From a checkpoint of a small transformer trained on Wikipedia: MLP 256 SwiGLU, rotary positions.
Each number is 128 + 24 x the weight over the matrix's rms, rounded and kept within 0 to 255. Layers, rows and columns count from 0. Numbers have three digits each.

# layer 4 MLP up, 256x96, rms 0.324, rows 204-252, columns 0-95
135120113121136121123144123120149154143142149133111117133112078157126111159076160139151161120111117140139149117142111100125150118139156132145124123140134101158112095113121119148162141146125126159110116101104135096123120108091132129131122123148125114113116150127074113143113173164135117134
116150112127121104141166075145150111125098122147109125109137090172106161136093103122155105089158083102144083148123094133097073086135175142132136143116127126124128106126130127084112136118119118124188139104173163128136149143142108120133144156126104138150153094103167145157139128093115118160
080137152147111144114135104108112105161108142140099115137121118103129097100110099150134098104117132103119060117140120108129103133138117150127144162127121125129158147124147124096158114111170135142176138119131155127143176148088153124129132144135111130108111123118107094146181107104089142111
173166119142116083113119157096166143163121130138162148158150158131125115115150133134153102110150135129171073159110166128144124127133131073116160140126150154104148096190120133181149087065153155111128152116097124116162182118093160162138153129136111140109123153140172126129112152119115099114
105167108156155146071122114162138154160101120110100120146055140087169131146136119132099138128056100136122097148158106123111114107121070146123071164134115113179108146145140162125129153176141145148123110126164174112124131136113156132138112140116121098115102140099125077127141122075138102142
129043071099172204145085105155197169105132123099169075134141105108152108186107183034098198139128161143119129149088111127159181187164079162124057195104094145070174115195136122102146101096047194123094142131120088136185069086101105130115141134089113129120158127164171106061095127154140139097
107101077103139130106108119137123136142159152166158068158115088123116171090128167126190104106114122133114130141093083101116098107101142116131145143085136104129131109147145136098115113166103155125086134149118090122152106116116106132102116102029112123120127097125139121151138127140171112121
133119138127126157157139130115115182114104137109143128108142134150124112122113131107109142103129139106158144160139134101118150133123118107129126109111116156122133157152095118144130122155109101137188107130119119143141093128097102118131094124131103124136156160125165131126118111124100120130
107149102103104111121119120113097148134143145126117132131108109166115192146124086117153132135143116129126123164132150134135133124106106137163141116165089125145138124111169131132124127166108138103137116145187131132115154168121129137129119138146126115129118111159158100140115133121116124136
095155144157121118116125106145111128139108130103134119129117136108135111129125130135101135118108127156130123155101119134108122095118128136147115152109145133172105158164104107096151145138160093123122139099106138105143106121115122105129125153143096104142157107098105135141151131147130098165
193115145128118143136114136177138151090125144128151122128141157120139137156147097096088173102127136127145128152179152127140140133124131127104084137154136123081126095198114151157129155140093108092142165121087124096168130139141097124107131115118118167106111156183149126125075146134155157102
104155102129120109093110141154142136144127132141176136140115121115141151144134144131125112108128116157121143122124142105144158126133126140134126158123072101124112107125138139163101134123123168145137120138144108121112109183149137112145131149104166164120137118152096132122113135096158137131
123138112167161111074125164107155143149114117136118126129132146160169108101144170110152085116137131133138149124133102106142119124099131113080139133110117140105160169108099093142119140133115151125145136110128108145143123086107131143140147118108120128146142097155135125092090117163107110190
142153134114142128125150128125139152149094116111122153126160107122141132136124127104110116127119135103148128115131111132073107118079183109124165126144168144104146128140134158117156110092150146110141125088105142139097114143139140108095104102135097116091107130136123115130155113132148098075
138170105114082135125141124075131089147100118113133158158130114127132161136104125085091117142096139160175160140121156101155135160126145142141142145175150099145147115138132142147150106131119172120089134145175139142124152129124146113112145144117123113141116131126116154139160067133106162119
127108134136146117145123151163190115141131092137143135130103124079120113125121146125139181115120155167176126144115107146133155147153151171071130145070132153134158179143153151119143131147091114121118139078100123117161132095094134180130148129142147131178129155134132140119103151148110162116
138103131101132139093158142102167104122136149116117149154108121134157132119123179146185105112148114099158120109118120129129161186120104088091105115103214141099143123122132141158167113120137105095119110153119105092124134129105150131119127165087093148146123137188150167072128195145147120121
112108162106138123153131100117133150180115104136079148118099087149147158109150109093191050128129162107147102116116073128112118147068119117119118111130171085128098080131154136094114129122105175121135109146104122101137174143091126116123154178069185166127143084077185106128161150144151119143
148148157136110171109155129139146109122126131133104173172151152129151129134121154080125155128115148158160167131156131151150111099102093139149135128100119159111124086172124103151128143129119144138118148110160133125111135095162142129129112138106162145150137136052123167125129110133163143123
130169118113149088143100123167158131164113140090130162131126082113111154133117100163128089074106120174117102135131123103172103138147123144138113116120105145174120100123095090100115091113124119082167145127102116162133128109129108113142153136091128100132155117155118125116123136121161153111
139133112145133095131161099104120130128125137118109122117089105137140139112139148136163166153115128088166118134072154151146103096109155158118149131111168145147133162123136142127158127107137138151152172075114169146154140114136137149139143101120133107131123150084151151136138140123122159110
148114126135146142162118092124133135086115133120117129081102106125153134127154133129173152145116121130099143067128118137120155127147134137096121128147150110114125166128140148083126142150115137150101157147119152108151174142115127111112165120164149147154119120120125117087086133120095126149
159142147136165143113155140146133160143142109111084170184088166130163159135074104105142102135116152183091130122141105140155106101104142127099135132130131079122128160166103128112147136176143120159115099094086129114130122113140131126144177134176127145104095114123080106105110125125149131126
140076125152146143108146129112173143138110154085118121114134139139128119131142145141128157140110126141124120092126091119119108149105126138087093142110152108083127115136143146131124137125152129119141130124109069144107090127132126108132117129111140074109114123108131127117169115119117118111
105143149109155131123111099140142137105099129097119108143131134115137138166151100118112112149181159181143115118135137163146155112142147090168168151124164112170120141123120096124103099095125134096111122146122117125115152097130128123134140123100126143144113129085132126158126139124097158102
111143148090091134118134094132097154115153138128152154097112145167149132124108135127101101115158107097135132134129137135131102113113090115172091144124099101134088172126124123111122132148184088151115110138127147191122143167141096100088136100136092131158136168108140177124140130099101132141
099184147095128110137128131104149119130128113094153115060138115162115163120189118112112094145135137120185119080121128112133118115156130099132155109155138142143120121123103136128099123146142126123085122135105133120113131106130119138093111167140125125129138116143123153106109073156134129147
125120095128143182112117184154106094088154148123130162136137187123153091127189132116117119121152114140100122137132104127080142161129111122100117145140125076111122107116113129155137090140113121149138126157181121147093114149157159099109142059142124135126095095129108141129136109130153120136
101116128138161137106084131124136127134111111098155146135129122078164131115152106101126098152079126094134116153105135145125122140125110129105111118129115156138112136090144142121145116192091125146108101151150125145125111128153117134124123155120091105132143138099120105090107115150160127144
132116080103136106148154126151100137125122145124141151072158130106110110142154134108093133098132116102129112126147132124123128174130096159099137107103151168138131121122108122146148109080095128130123129121150117162169127103091115113128110098135126132134136131157169104111149116152124130157
104128099125148124088127122130148145119136142114163173149149112133118105155120125114189143078074089102143087112149126123141140147134114133107107120128114118135137110132105139167144164147142136150129086133144143177112131100130117109123140145139097119149135117125115110121167103149169126144
115156149109121133115144136164124110130138133113109141132172116103111117133120105140146134186111104108135144126112148116129106089118147060146167124130122145123151126101096126131120115115153139138146134129130182126075149144147129149168133123133131142116086158103105136136141094131061145100
135118154146090239100137016127153112130112135143064187100120105152158087176164110125110108109086123095136159120096132145147152082146102120134036156188111142079184141139094148101124125140131120153122105105143144131137101173086140102136138136169073162179154176126118201136160101102118104171
112140119175086097128081134137129134126172113150119089082140100130123064126127126120134127120107158097179108119081102116137161162154075153102108142135117159135175121097090121106149100092091161138093120119178091126109100133074120138129134194142127116180209127128181168161087142104088087124
125090091158087154152146152130100070109134081172118150159152139193177099099194115146082094100092104088111093110170118128086129141147133074192079138162165053120086132041105115104123109103154086148095089183191156110089090186102143090117138143142143157126132134104139144141118123103115105160
100133164102110144173114131134135111127155102122134128127105130144136130133125121149119141157151131141155116158138157119107106146166134148160095126133114128124129133103136138120117099146117095125109099126125126104145147108161122117128126148130117115128138172151139143113120151118169106182
101127115095140135134118145148156135128132074113170105127114129089099138160154125161106133125127137144110063116138127155128150167137115158155135131143132117109154072159134119153128127132114141144104120127124144118124087139122118128133163131125094146134111127135124094134127092160116088179
156125155155124137113140111089140123157104115130138114123136103157143115152149125141110133125141108131143078119108121165110120081126150127143153154154130130104117123164119144137151174149181149109135155109126175117116121110136137138098130109161137152112100122128099088144137116116141120117
142102152139153110121158095097134106112119141107133106101098087112134105150119117116138102166176164091134142154106120113136105095148149124085163078123167119109167143111093128114136137127158116154124155128128130175079114110078146125087142147115114103115142126068129147132113110099079138106
139139086112093108120128108126106129071195136144136144108140139136094134118096101072104139158157113133149083140109167097161099121148123121132126102120158125099133149138134148125165087138094116138099105096126154182166152144138079114144102085147077138124170159165139117128132115135144130165
137177118149136096110135067112163095136141106092080135160115137114129136103107105123090121135137123134116103185099082164097157101102180077123202146153136126122128115146139102127133148145188060103125127126122127122112101071129116102125145082089127112100153093075105069144104143138144103187
107141127129116164102110131085115120184112139142129133123172131118127109141151115114137141147104108130139122071136126162148130116119106142148127108086138112141116162152084125121134120148157121163163100132126110181151090133129171136139117114102084119136101115115124164116134120120153159115
145078137135128134168125114141128123118119119177114135114096121082154125130116128104151141139135114097114117120118125124118129137139169136103128109121177128143159152092126156098111150169093147122126129149127129120130148127117147153155160145127164161123116142113115121136149112133070139113
117130128173162107111132162172127133132102121119185129136119097159103085140098100164106137155129143142141107115123153110117127183147104121100149097118140111138122152118128093132127159105123120128121104098140185106111121163099104146101151074157134103152194141091127108179113122102161134148
123139097116097110112169147137118154125128137168120115145159091145140125129122148114133119100087156148115150143167112075113161112131119154123120106126141101156085139140121111166141129148149176106167131126163163133114102166120122142107101124120103129132150122114131105140092087161160113129
143154134139151147140155122153127155154159171124129161142143135117127127085124155146119140118131113126137136107183117101105103103133136155153117120123078140187108136081079151135141136101120104085128116126086152143139130094123123157070116131140160161159085116124103111137143151131128135118
111181132112123132127135136118130072152114103116110090116106128087131130083102144121126107115133187140120130137137100143108143111122148150131135188134118153150145108132134129101141147141146129119137148098118138100132156140108121132152142147132139124154160125132149135137127125103119140114
137100118169159161105051131167119135110126166087162172142105095153121069169122146174112154126137093198100165117149115130139115114106115162154173128097110115130130131088144126132149121181164137116139159107100130136128152140183129184136088119163173145128095121090123132149092070125098107129
119128128112099120138080109129114120119169130125162127124147145136127114140100127110138141134110100131088124111108100116113134097136114169203142139116178154104152134099099142094163094140138086137140098104129120112188130111143123164143116103098111122140122155147103148137165124128105126128
# layer 4 MLP down (transposed), 256x96, rms 0.295, rows 204-251, columns 0-95
137128098153127094148149067128122128111117117132105121137136123113154132136083119178133137124116117122108127114117115114139140135143121105119142141139139104131126115119110083126091078178109146092113122104120091148157143124128092138139143081132106144091177142123156133147143164111120113127
138123150123133133127146103144108096155147126131129137159132136119120146134084151141138098149129111106151072123116167101068180127118132100152131113089106146154141142111177154146147174127108139132127111111149168153139195139059092145094130100138112138136116080135131124132118109089132110093
111096132150117120095119206151131152150115147140131135131127135091122106111137144108130109123116085110140126095068173133121139097124137118145152132122092136143135101128101132136137155125106133126110130131107118109149116128113126105093116121113141151132145110133122108104111138086140119150
110124128124114146161116160140134121131115166129079162133154095135112102105116163092126171106135126131135132096131112121117137125147174138122110130142090146138121130150100090145098117142122134111100145106137133099124126105132184119133099151133128149109130165097112125128186141110133144203
074162119136117159132076119120154138193134091140126166090145158140191106146090161147176103128170126129168104080145172158112108132113151180117102097135137148125128151152161175180136167124132142133099090121133125094095147150125117161136137097144149142133202121142131145125141113114126135134
173120133071113135104079108169229193153148139155128099100107120131125083143089142095133117099167204125140127130135106101125180168093091131096096157113112107093175139176198126158095075135077173166129171165095131160171122089123095157090141106156119114117166153217135109117107117136125156117
102144136113162112148141120142104124127137138148093105130154097144123158094127135155136133130133158137090170149169110131128112119154114168078134189132122123176179067133114122140092149142144119163112118115120075147065117119127132117114114198074116109122126155193107162105150141126144114133
142120156099124138119120080163110070128113120124105119119105128123130144099142169152144104131118119133147137134117073095094120140121124143141128131149117125115121134136128110150111152132117140143118117151092156130118158145130109121126141154128150131145121185139127117094110136164140149129
128103127176141133135100130119114143118150156127122119149136146108143123153121092140118136096115081079121136128138124136142096173151102119153128112134167130125117097131110148129109154081117099118130126128133128148167128147151113125092124092099123063142130161128132091118103130142142109125
130131114109146165097141096143125140124120148106167162137149145153117129110115127154133119116136150113095175169117128142122098122097126146145151151101138139115110152130117140120160152132133051156114136096089134160140148142161101121117123143121082091149137116126117151154136116128128156149
178163120103158109147094098154150091100132121110105106132092118072144101150139134118131116122136115150105132068157135148126113141125165139118111128110128131128150149153121145131159108130144123126098130116084094198140127146120118092148160088130093127144106141157097138142113145144096106141
124141134162173165135119165134153098116138121152093108148133138130123154137091115144110171161115191119112118098155110117121140137130120144143107124134124106162150139114110131096115121137184142076130147145103096075151126117138144092127099132114175113147118113109139141154153150090138177153
128130143161155161145125127162083117118151118100101101076148122101109131100116121116128133153110162143100146105071172177066122150140109155143118102130122130147150112128165123142142120119119131123101173136152142110097099127144101133139123140160170113177104117137149133090141137115117129111
136144090149160109171131138124104095115080152141129116135120207160118134138138127142115110104122124161163152120127154141133137140129120139126129112125068127142110143143114099116133141139130131129128154112125135155147105152127158096140141177127125107154092143139159119133146162126140167105
119133076087161127107117133145105123089120061127095133138104110136126114148141106154067102137125158118122116191139099099125169143131127146157131096139119130141141087071144124113122169094106159142130130136118134132141165119083144155123182103095170124129135128118133157119166142185143122128
125138131143132118118114159115135103145119103088160122114128097108123112108104135126091131156152111057172128134131157170157138100086143141052110139128124165128163106142135102123142155117136112075124102097134084126120088135187135129106124143147140141126123160122163136143114117136107141100
128139141129101136158087165119125143096149106139122146132150105114093140108091124151121103078095144114137101146107092115127107133085139120111172159179081098110125128125140129110161102119110144115143089116098132162093144120140079121125158108140133148130129129126125167095141098132151148080
152135112101153116158140132125116161129135139109118134119120138120158133171117121172103100104109104138086162175076130121159133158150146131144133122133109086201127091124131128138135138131141151122119122135105161122123134129082131125100163127124120147154155112110110104100116131131132099042
143162133162142148101126123131174107131075127132173112144098118140126129143147155101118077151137097125150117190136087111132118117148128096149099090115143123141122132121115134168096138119136187138172096137119181145128113154110144119126140140138125124128144130157091112102100130158109095132
075174149095146140165070129138161139164132158115134157097177064085096114145108098156144122106128118139090104175151118119081098143126114119120143129145103147126141138098135116118125124078132136135140149128174106147155135113118090124134145101098115149120114141130170152134139110128128120127
121120159111111131101097117145130110118142124139115103099119139103149123151133120118165142120130096129119123123091161107083122140132105138119149143113141133147129084130106120133127127147151158112128112124138137125140138118148092118120145134149181155128137152164131120121129093189120115103
113154114107093100126090086087081152108109171104117134106131143161165151107156127119124134116116108135115153141128112122110143144107113149137151142136096131078165130157105136133152153112109139115145131149111153162117157094116116136147160150118185108180120118106137112123134124158129153149
099120131144119148109129132069144136124135147151116122143144173121144103144111161115114174184172121112145156137132125104117130095131158121102109094132182150142103123126181156106107139091139144103117109108178133127129152148144150154108113137116206134131125112137154088098141144108168111128
121113141183143146151103133103148123123115130134105126158121152151123098156126130159124100111120111134085142162108142164158158151119110115125144067096144146141163118122108115160109129136098116144130116117142194132123132143145139143151099115109122135125114098142159113097115086142118083148
067117128130111116126116124192188113094096112117072108136100091134079104124098126128111182154157141120129129085125116144070127130114166119188172137143121151118113134152109149136123118121095107119125130129137135132136111133134140128126128144138129130124133128143136129117119142105137179155
123131162103107113088144111129107178103143132091146146134136104133144163109163101138147193107137088061159135133117125116141109110115117147115116139153110114112149143101119135100129112115177118119128096144122170169133123115151072112087136110148089104112153175093143122132109134124133125123
157132155132159160137081114126126068163147107136135128132153128142137171113159098119158149122153121103095105116102156123118139168114126159158130151131089129098125160146163124155112127168130123198152146156105128111141117133130126168142140107132131112102151115109110141123165085133146100183
135120125125151150141115128142168090098138105113100090135132108107088121123146121097099064120145160100134112104116153140144139101080155102115114094122132140093194123101076160122150124168142142128169133126147142140131099145177129116130109097094117119127114141157114135126086111138127151166
121155134080122113171165115124122127134179129126105130118115105143095087097125113119123171129142099142155123089116144090106112145173146140108161153131074144134123121133132111122105147125157129149107160112141124099172135101153161122116114114130133158129104105185123123113132114147136141132
108128105086141144106103151131135130163103146144112131133117103108115100137160136117087097112160078138134138162132129140103119144099138085125123132147117154130148138143106085095139084105167106146111143115097136121111123142125138093135121147133135117135130174136174144115112100139097129150
080120143146132155148120147101148142134129143154097116127153151172157112153147136210102134145138124134109153118098126072125123115074130142139142111117114149169124157134122150085092146126131140139148137137092089073129100106163128153123087153113101158105150101104139105122162132136150133149
164120135123166139115175142162137142093114099112133114151114139123150133153139132185154152132116166115155122145121115136148090143129132087158119121099133087141125099121164084133153125155123123123089137115147147189164104160168111113118140173151148189141115133133121132144121142156132112150
117105140132104199101143096119132155113116118136096149135135113165085088113144098145088171142073143057095175073086128125119119072188142075170034147150158124127175127136105087135145116123142165162145145157090171144081148143108129139111139133190113127103160195165168140129143142145090060120
119176161149123116101112190111119131139151130158156101138144066120091047132138117115147125127105123156117131114143121126138085177171139057177116201140130132106150132127126118089151102111109131075130155115125128126099098171118126129102086145184120093170158131136126134100089112138061137152
134089132126131097105128145154128168132128118087096113111103113148119101105165151121107108160159059143115132067149113108130107121142180112125137130110132140149115076089130103111167157159116097092103078122104134107115132144112104055115109144122133137141187166150113140127101106136076125165
140143201105152086133113123148082134139126145105151156145118149117152098192117120063155103110123120159109142119129115153144141093150158112133109063149105125158127119097130169138107118159121143100110098121151153127139148095154143138129119112152160098170134130124157103127125095153146131123
139159123132089186136112121132084126170123089149141153124145120108130155139107114110114137137166117117153148105138131108134095162115152156176122124124122114109105130129081122134149130151140098090107124133098139114110148109150138147109157137109155135133131134135118129180100099161136131095
109137123142152138141109147146162097111107127151135104122127139097143123146117127116106110128094112119094150091117124115151154121123134159139095080132152153121150147146144127133088086111134159113158144094173133165132155095156110132128142132134125104129121153097101140114145131107141129140
142121147168107119088135150111124129099089111138164123137147148132102119110164095123117104100117126151146126137125084143144146117052139115116112107134150098117131114137113137127141104122127147134146154105121112157153081124124132101173161130153184095115130180106078153151132169156098103090
124141137086139133123154158141159135179136124117173122156118096131123120151148141152120193130163114103140155151161105092125128102151138099148144133090099099137117158125141109107110148111115134148147128139116108093126102115114088149114165146162140181111125125129105126106115141117170097155
103122150192147136063137102137105123109123101062155089167134147125146132132162110107095126110154134111163135148170122158109108099146173108119139106143132034136146161162089098142147211109189135153115159119118147123121141112099124147112177103129125135136174105114103106154143131113151153110
150135101135132148136128122111130141131101110127124129150149131134134120128099083135163142114201155116142124095096154136140135134114135163122126114158110142126094177099139119139141133091129120105125113151144137075131154130131098166091104136154154134098109136120100100085122168132128145152
125186125110145147107125151138148139126137113114149127114141140158105154137142103167101107134129165121148134107140133119099118150110123129156118098140099115120095097151122129144124149098139137142116091132116101122136111126144098104154123144122118113125148112150123128126108147121189130143
133163126173165128167126151164114129136110131143108138113162133115100106112148125128135064131123159154145113169150107133146141121092097120099114139126153135120130207145144140132151123114141178087091130108122118118153160100130104126128106132110054175127120171114107112127108149065166130108
149098134110172062135148162121133134075102114105134082096145113124133118142108144131091121095149132120147065127110127122137120079098134106138120141143129119115129136108118109154129116139135100165156113145157049146129148172152130139110137119129093131104154109104113124096126138138147096127
134106101167113159128147130145120081124131120126096106153137125139122128111128141169133176116097136116152137133108164132138166125089176155124129122108122137151148096130109158138129114167153134135153122119116152141135138146106126102135172181120133104145158131136109098139141096182152091110
158136127101155140118151110129143087159139160093133148142149114105139141172108141132127142123098133129125125140081136087156077072116161148174114131116103130127150080107151117131106108124137156107141138148106154126162130136176148099117151109134134125131147128121174136082092073129102110198
150132175140144099090142148157132110128104158112116132092135122114138100132133173137115102095171122131083141151177095164115153111164057150102163097094094113158165129150178157153125169112100126175121175096154148135111146140122114133155100117128155164149111156073111133128083114169139151096
# layer 4 MLP gate, 256x96, rms 0.297, rows 205-252, columns 0-95
073162138141151109131113150100138133135131107118143117169078114083145106127125133158118083154153118103110121111147136142137113147135105118154092131135105145137126159149112137147201120185115158136111133139150130119182141139155165116147125119127135085092118141120134107129109131116145155123
111119138137125092123128151142114106174109097110086067179123135102154120117118170129150131114127164134127129115135107182094155140163117157118150164109156138136112151130084138128132129116157137126144166094152167148119104114130112104110174141117150140087155136122106151103107102105104131102
106116167124167154142125125112173193110138157112149165110136082147198119138137155126149137126118139126099147114111137131150102097097113122105126136131145172105140147131121145136129063114132142118164157109118155085155142090095098157113119134170151148063123204121156137115126074170131106126
100181132101075078119126133086086146107150122085090129111164146137068135115133109111145070167176152130119120091146134078168132110096136154168146119159144165161133097126156122168114108103138126121137113134122162136143121158134123132139094112137139133114180137139148142114129098081095125118
098152162123150133102118126101118125130142113169134136134146122145150122133131109156142099136121132146171127142097130128085142131113132112136133107133120159108143121129168139139111131118130120134135155095121119101129126125114131130133135101173115121133130136149170115104108142136133125131
114152193136160092138147098140084167162145110166092143137088127100124122077119172126150115151115167079095120128119107119123143105140136105140133160175121123131105130154136107098119129128169138132166109162158143098110137144122153132140112145142123141092150137159149126094136133113099109114
160165104151120159082116103120130095171123100109141127153165124140100133137126122140114127147083133093088106098094116159136105109123164185160085155152114135135114099132109106113146136082205124140141139098122140106119105136074102115107080128171139116120169112122123115116147145112163117139
163110106166094144109105117123106131131139114134114150138123136116127121114124121108146105112157144128115188121126089124136128126132113150126157087104116138130139143111136108138120136141133161123159132125142157138149096132138130144124166152121167153150128086132105163169117087101118118114
120108083120121108138112156155159132141119140105123121162149133102128098150171113156165085128118121129113126131135115126139140176158133097117097148120137092129101102117120151133095085107083158086148144132159118081107107122091156136153133193123097149095124107127139102113141113157116096119
101115138168144140138109154107093118128120150125095116116119140099169138105132117165130117114122124168100125155132092115103156141141130131142129134146131113094107142157134119160104102145139151120114131132119098129171126157119142095144148150143131176128093130184133163107094135086102141087
125154136122144154107116146167126098164122102128167088122117127120118165155153156107120129132131132130104116093108139077121154121131117117091124133117092128195111106131122156159121106126138167105140146133137131078154109165121109109140089160138147123150165157120140112154118121111154115099
126132127134129119132122181140111109123136110149160122096138116100113142088128104155153105125128098112151126120144114181074104159099129122111153111172136099117113162113150130144126159128144122150107120134089136099170120099166126128127119109142126146136127147149114144110154127140118152182
183117138155086073162146143132127130098133109126082088155098097119134127144114153132114117173144149136184169092136121135107129125139163125123143112113119103127125147120113065127146146129120084115099113077115121139134088128156133102152153115145156159156094135143140137154089158138173143133
149122156151114129169119088090131138127148084104094144133120133113129093123097096129137106137108124126126122097086105154145141136173101179140090141113123119147178140138155133131150148123086108116120108125102085124131156120135131151141121131115133136113163114174163184101114102059140171150
175087129145091137160124127121152128124110116089157137189130095111147110127138116154114125131116098109093119114115130147118137140167091138097146112106109124093132148152124131134097145135182116118117109143109120154133118096102134138163142104131117130092130127134125114150128116100115155139
079163120099140138167102104111113127121140118119117100143082138149090192117148109144115086119171149159086113113173158136156159107150139117133144101146102113156125113136124107116091140143126149156138137070137127107118136124161115112149110113165140150128119127136162131143073139089125140138
038109114131150146115069161097120126166145087107107130135083142121083117087119123114129149119188144184160114137144104139135118113138105159143140122098082070168080103111152133111169114187119145156142095133193132128113128115177124140128152174157155150127124165172135115100100115090145112114
126120114095123085133117125137095107156105142112128105093141120137123144100119102181167120117098124102106151123146136094138142199137125145100116100114132163103088157115117130149083133107152067089131090102118076129145127127124122154111118113147069114132101115173143126103114108143119157131
112082117116081156128112104167133126107146127136107127123121106110145078133150136127112131117126095090073126103085136136144145157156126124109097155119171123098141105074118148146120113124136104118129120154084130114123124113145116094138181135115136149120118145137109151100118093117066122146
128139115181119153126134123166109175133146131120113123180108136127180110134136125131108141154154148164122125124137106147143114124124149092100126149135130121133134172114144157127127124114153099150132148121137131126119103108132144120146096126111088162088086159103119135137141127154125140136
078125150141119163128088119108153183122146130101102160121084096108162125122119207139176147141121120194107165112115109130130119093134049170120129139138117156134119138134113133127127126171121154164104128141138085138135153115126145145163153136138137149140140159174160152098098120113135129096
127139112119145141093171119139101145161090122123111123102139176090135150112106123159157165094105144106151129075137139157134098097140111162079097131079161105122126114143132118152168158155155139148160144109135114129142131101108118121126095145125128147129079137170139132121132107104113168090
128151130098108153064132114137183131110129097105132122146199147139128173125146094116112127105117102154131106123132139100159091126110099122133132127139111161117090080207137136108113103141166142104097085113147096132135123120134107115112158109119128078123125145093114109137170130125134161118
103181137090150119102096120174124136132139145115101131145118136158090112137137134153147066133114134119110111111143116101155112159149158107127182072141117116167122088123129041136124156128171149139141149120159169134155130149152139108132126155127151135176114132092143163171123097104116147112
133145146144116119102150129133122124106121111115142147127140164106163137145135085132135163147128083136174124132105151135120135095123159152134139100151134171150155131137116142093127166127147117137094131112111147104133128108119135164087107124171112137153148165093105151143131128141071172174
132104118147097190129153145126123130142130146131124147123108162076140133121146122134125157121126117111115153155106132154143106129140107163078083175104159158165067112134118174094158124179151147118184149124114191115070139162126182149158160126148133137120104127120166143130122122076118124112
123121115144147124135116164138130127115134087082124177189132153115140146101134158158108138107111079117129138136124115114122149127112102163111099152126071138119127114160092138151135132137139146125136147124121145176155117144134146148113116115109126127152170154124113129083103098130114124129
117140120140114127174149106126100194138159143140153131105144060164127126110136131124101142140153104112154127122102137123116110142132158110115190102122128171128160164156137116111107135099144117153111124092106103116163143109118165106135125107144100140141125132149151150140146133133119147125
147120139125115117099147112083149198100131143137151131184101152123152162174101149119109140144136125164171131147105124179102144099170122088139130139123087161124121126162122140111141125124117120128128140142150160105137122081130116151106125139136108150115145168138112146116120144121163097133
115128126126151117120135141138121075131146142118130124139135105146115138130128135078109088112153148136125118159154136135140128135140111144120193144126117066133132137173135092155100132140150139100123160061090103144089148131166151089104109073116115097100139146116141102137145120104144093110
162092154132138107130148122107137141116112125121137126123149105132133093148118117109129151094106117089206139121105135145143113113127147074114121105110169133134141132117130144118128135143130114124153171089129129117120148100134078146117159131159097126134154137130138113154144109175086113146
125138105087132139097140125106122105138145117132111109149106115108135119109119146146150073112121138118147130107151102135144106152124141113114141127125128079120102113128145138152137109146095138128104118119144094114125103130173135130145160130104147110088120130158123109134178099090146126119
100153110128102120150143114133129120144131125131127142145099139131134111157125152124130123122181131104102151104111097085125127163143111143151123126135153131145138090121123116152187145118111155107116127122157104129121123147122138110172099120134133120109134130121163113102115146100114121097
113083129133086172128080117121096133128143122145147122136129128069121140173139115137133124160130148121099138101124117119152144143119097148150125165124123145097162141118115152173120120109063183130133101144130086148163146114155103195175119098126132186141128127130162154076129122125141087132
122138109164108115122117141136095158126158124130133107110121113138135111106106114119126135173155118140137125155107105112120119139084123124144183047114117089154117154091105061147111095129152114168192153122147142134137155091142146117080093110119146140143124143113086147163082104123094149151
121117130177145147117085119103099162106131131161145148137039124132164188119109151155164109153118130155119137125134113145106158090126116157111151125126153104156102183090141131127138148166161106118143106145127106131146134113201150169114125120115143147151093153154104164141115110088134150137
111131120079142108134161108119096141165138133139107118077160114138120178109133101152138153139079101146111175126105145143134147138071135170139084133133138189142107141114109138134109098129121131117163136092125107118162188119116093154145139162109146129099156121135178130128139091115116132137
107176117123139106112065122169134163109150138102098132123137167101113180088109145174144150134145116168137148142133139132128127071096160130138137119119145118124102131085138117154135132155127176091151120118113106158122120089204161138190119094122150114122097097091081140169108122128093148131
130122161130122136113136119147168100123126096123116125120202177146131124152169108164128089115098101112150113117106151126106168121116134112105135117132134144136128106142118096138115155109138132123087140075145110147116156136175126095153123097117133144116101132161138120112126111174103153126
117140139223146128105190131159121120152114171133162147130158136109125132125111096125153095119125099122211121116128131144120057110165122116101126099117113108115150142166137123163133186144168137130126172112089174108108142108122079107116121103169140124132137115107113098125156128117126159121
183164164155140108180131134145130149118157129115148167096129112107127126132123150152135130124156115138124119095162140178124151140126147124127118145132176097135142090150113156130121127118118131170142174125089132145154137123139150120152162129121160144129178155166120101134123138155186175112
105227077089128113075115137114162127132165117116146142126183134161068168132128138130088101132124132176100131126133130092119139139114099090159135104157073088149051069159139131169146099111173135107117094088130102150128105128152111083115109098111112101148139126140119120124133137154191103126
118119175120132169114127094073172154160107108159151165103120097132123107133146122115125124112102067124128145103124103114111143135157137125105110124157128151129160158099127113135112159107122073103096133101104155128131163128110171111106091094206132132095115158085128130145124145109090141128
145106105126132113125107132125132145083170127163148183138128147112152106174159145099114137158104082096140163128147144107120124137118127125118100116146144186128177153146149108169127107131122118142131109182145110118114205145133144162121095135133105162155177140130177155085105131144100138156
154120134093126127130153157114149133080138131151136172139118138168109093128146141110062137134165077092144152137110164077135145162147155109098140094161107188117146124159140127159181112110118143100103095149084129156137144124115133115136120097182124128120106167133128194096122152143117164137
131123120122137121084126095143109199076121119096149162133150134166119141182164161125097170149136097146102144136118166117154142114128117110151115114129094120117074141145141117182115145101102144148158104113142123137125118132112131127090098095153127147074113148127130148079145101160113128119
139154136126137110106074144161095144138146150102107151101103107124104099140085157151120108094145147140110102147160110129141140109127107157185120152137087119161163117116177133121140122157130162114133110119161101125139120135119113166128104131152107145146146132175143148110084107100116135148
100140140108133106102147136118121145135160106143104122109154077129134103148167173119134130146103117129133104122123097136122159117136152092138094106144165125111123115118142116142121097101102119105121152168107087098127114141121114111128112107121120142107137094132131145088096141150137145134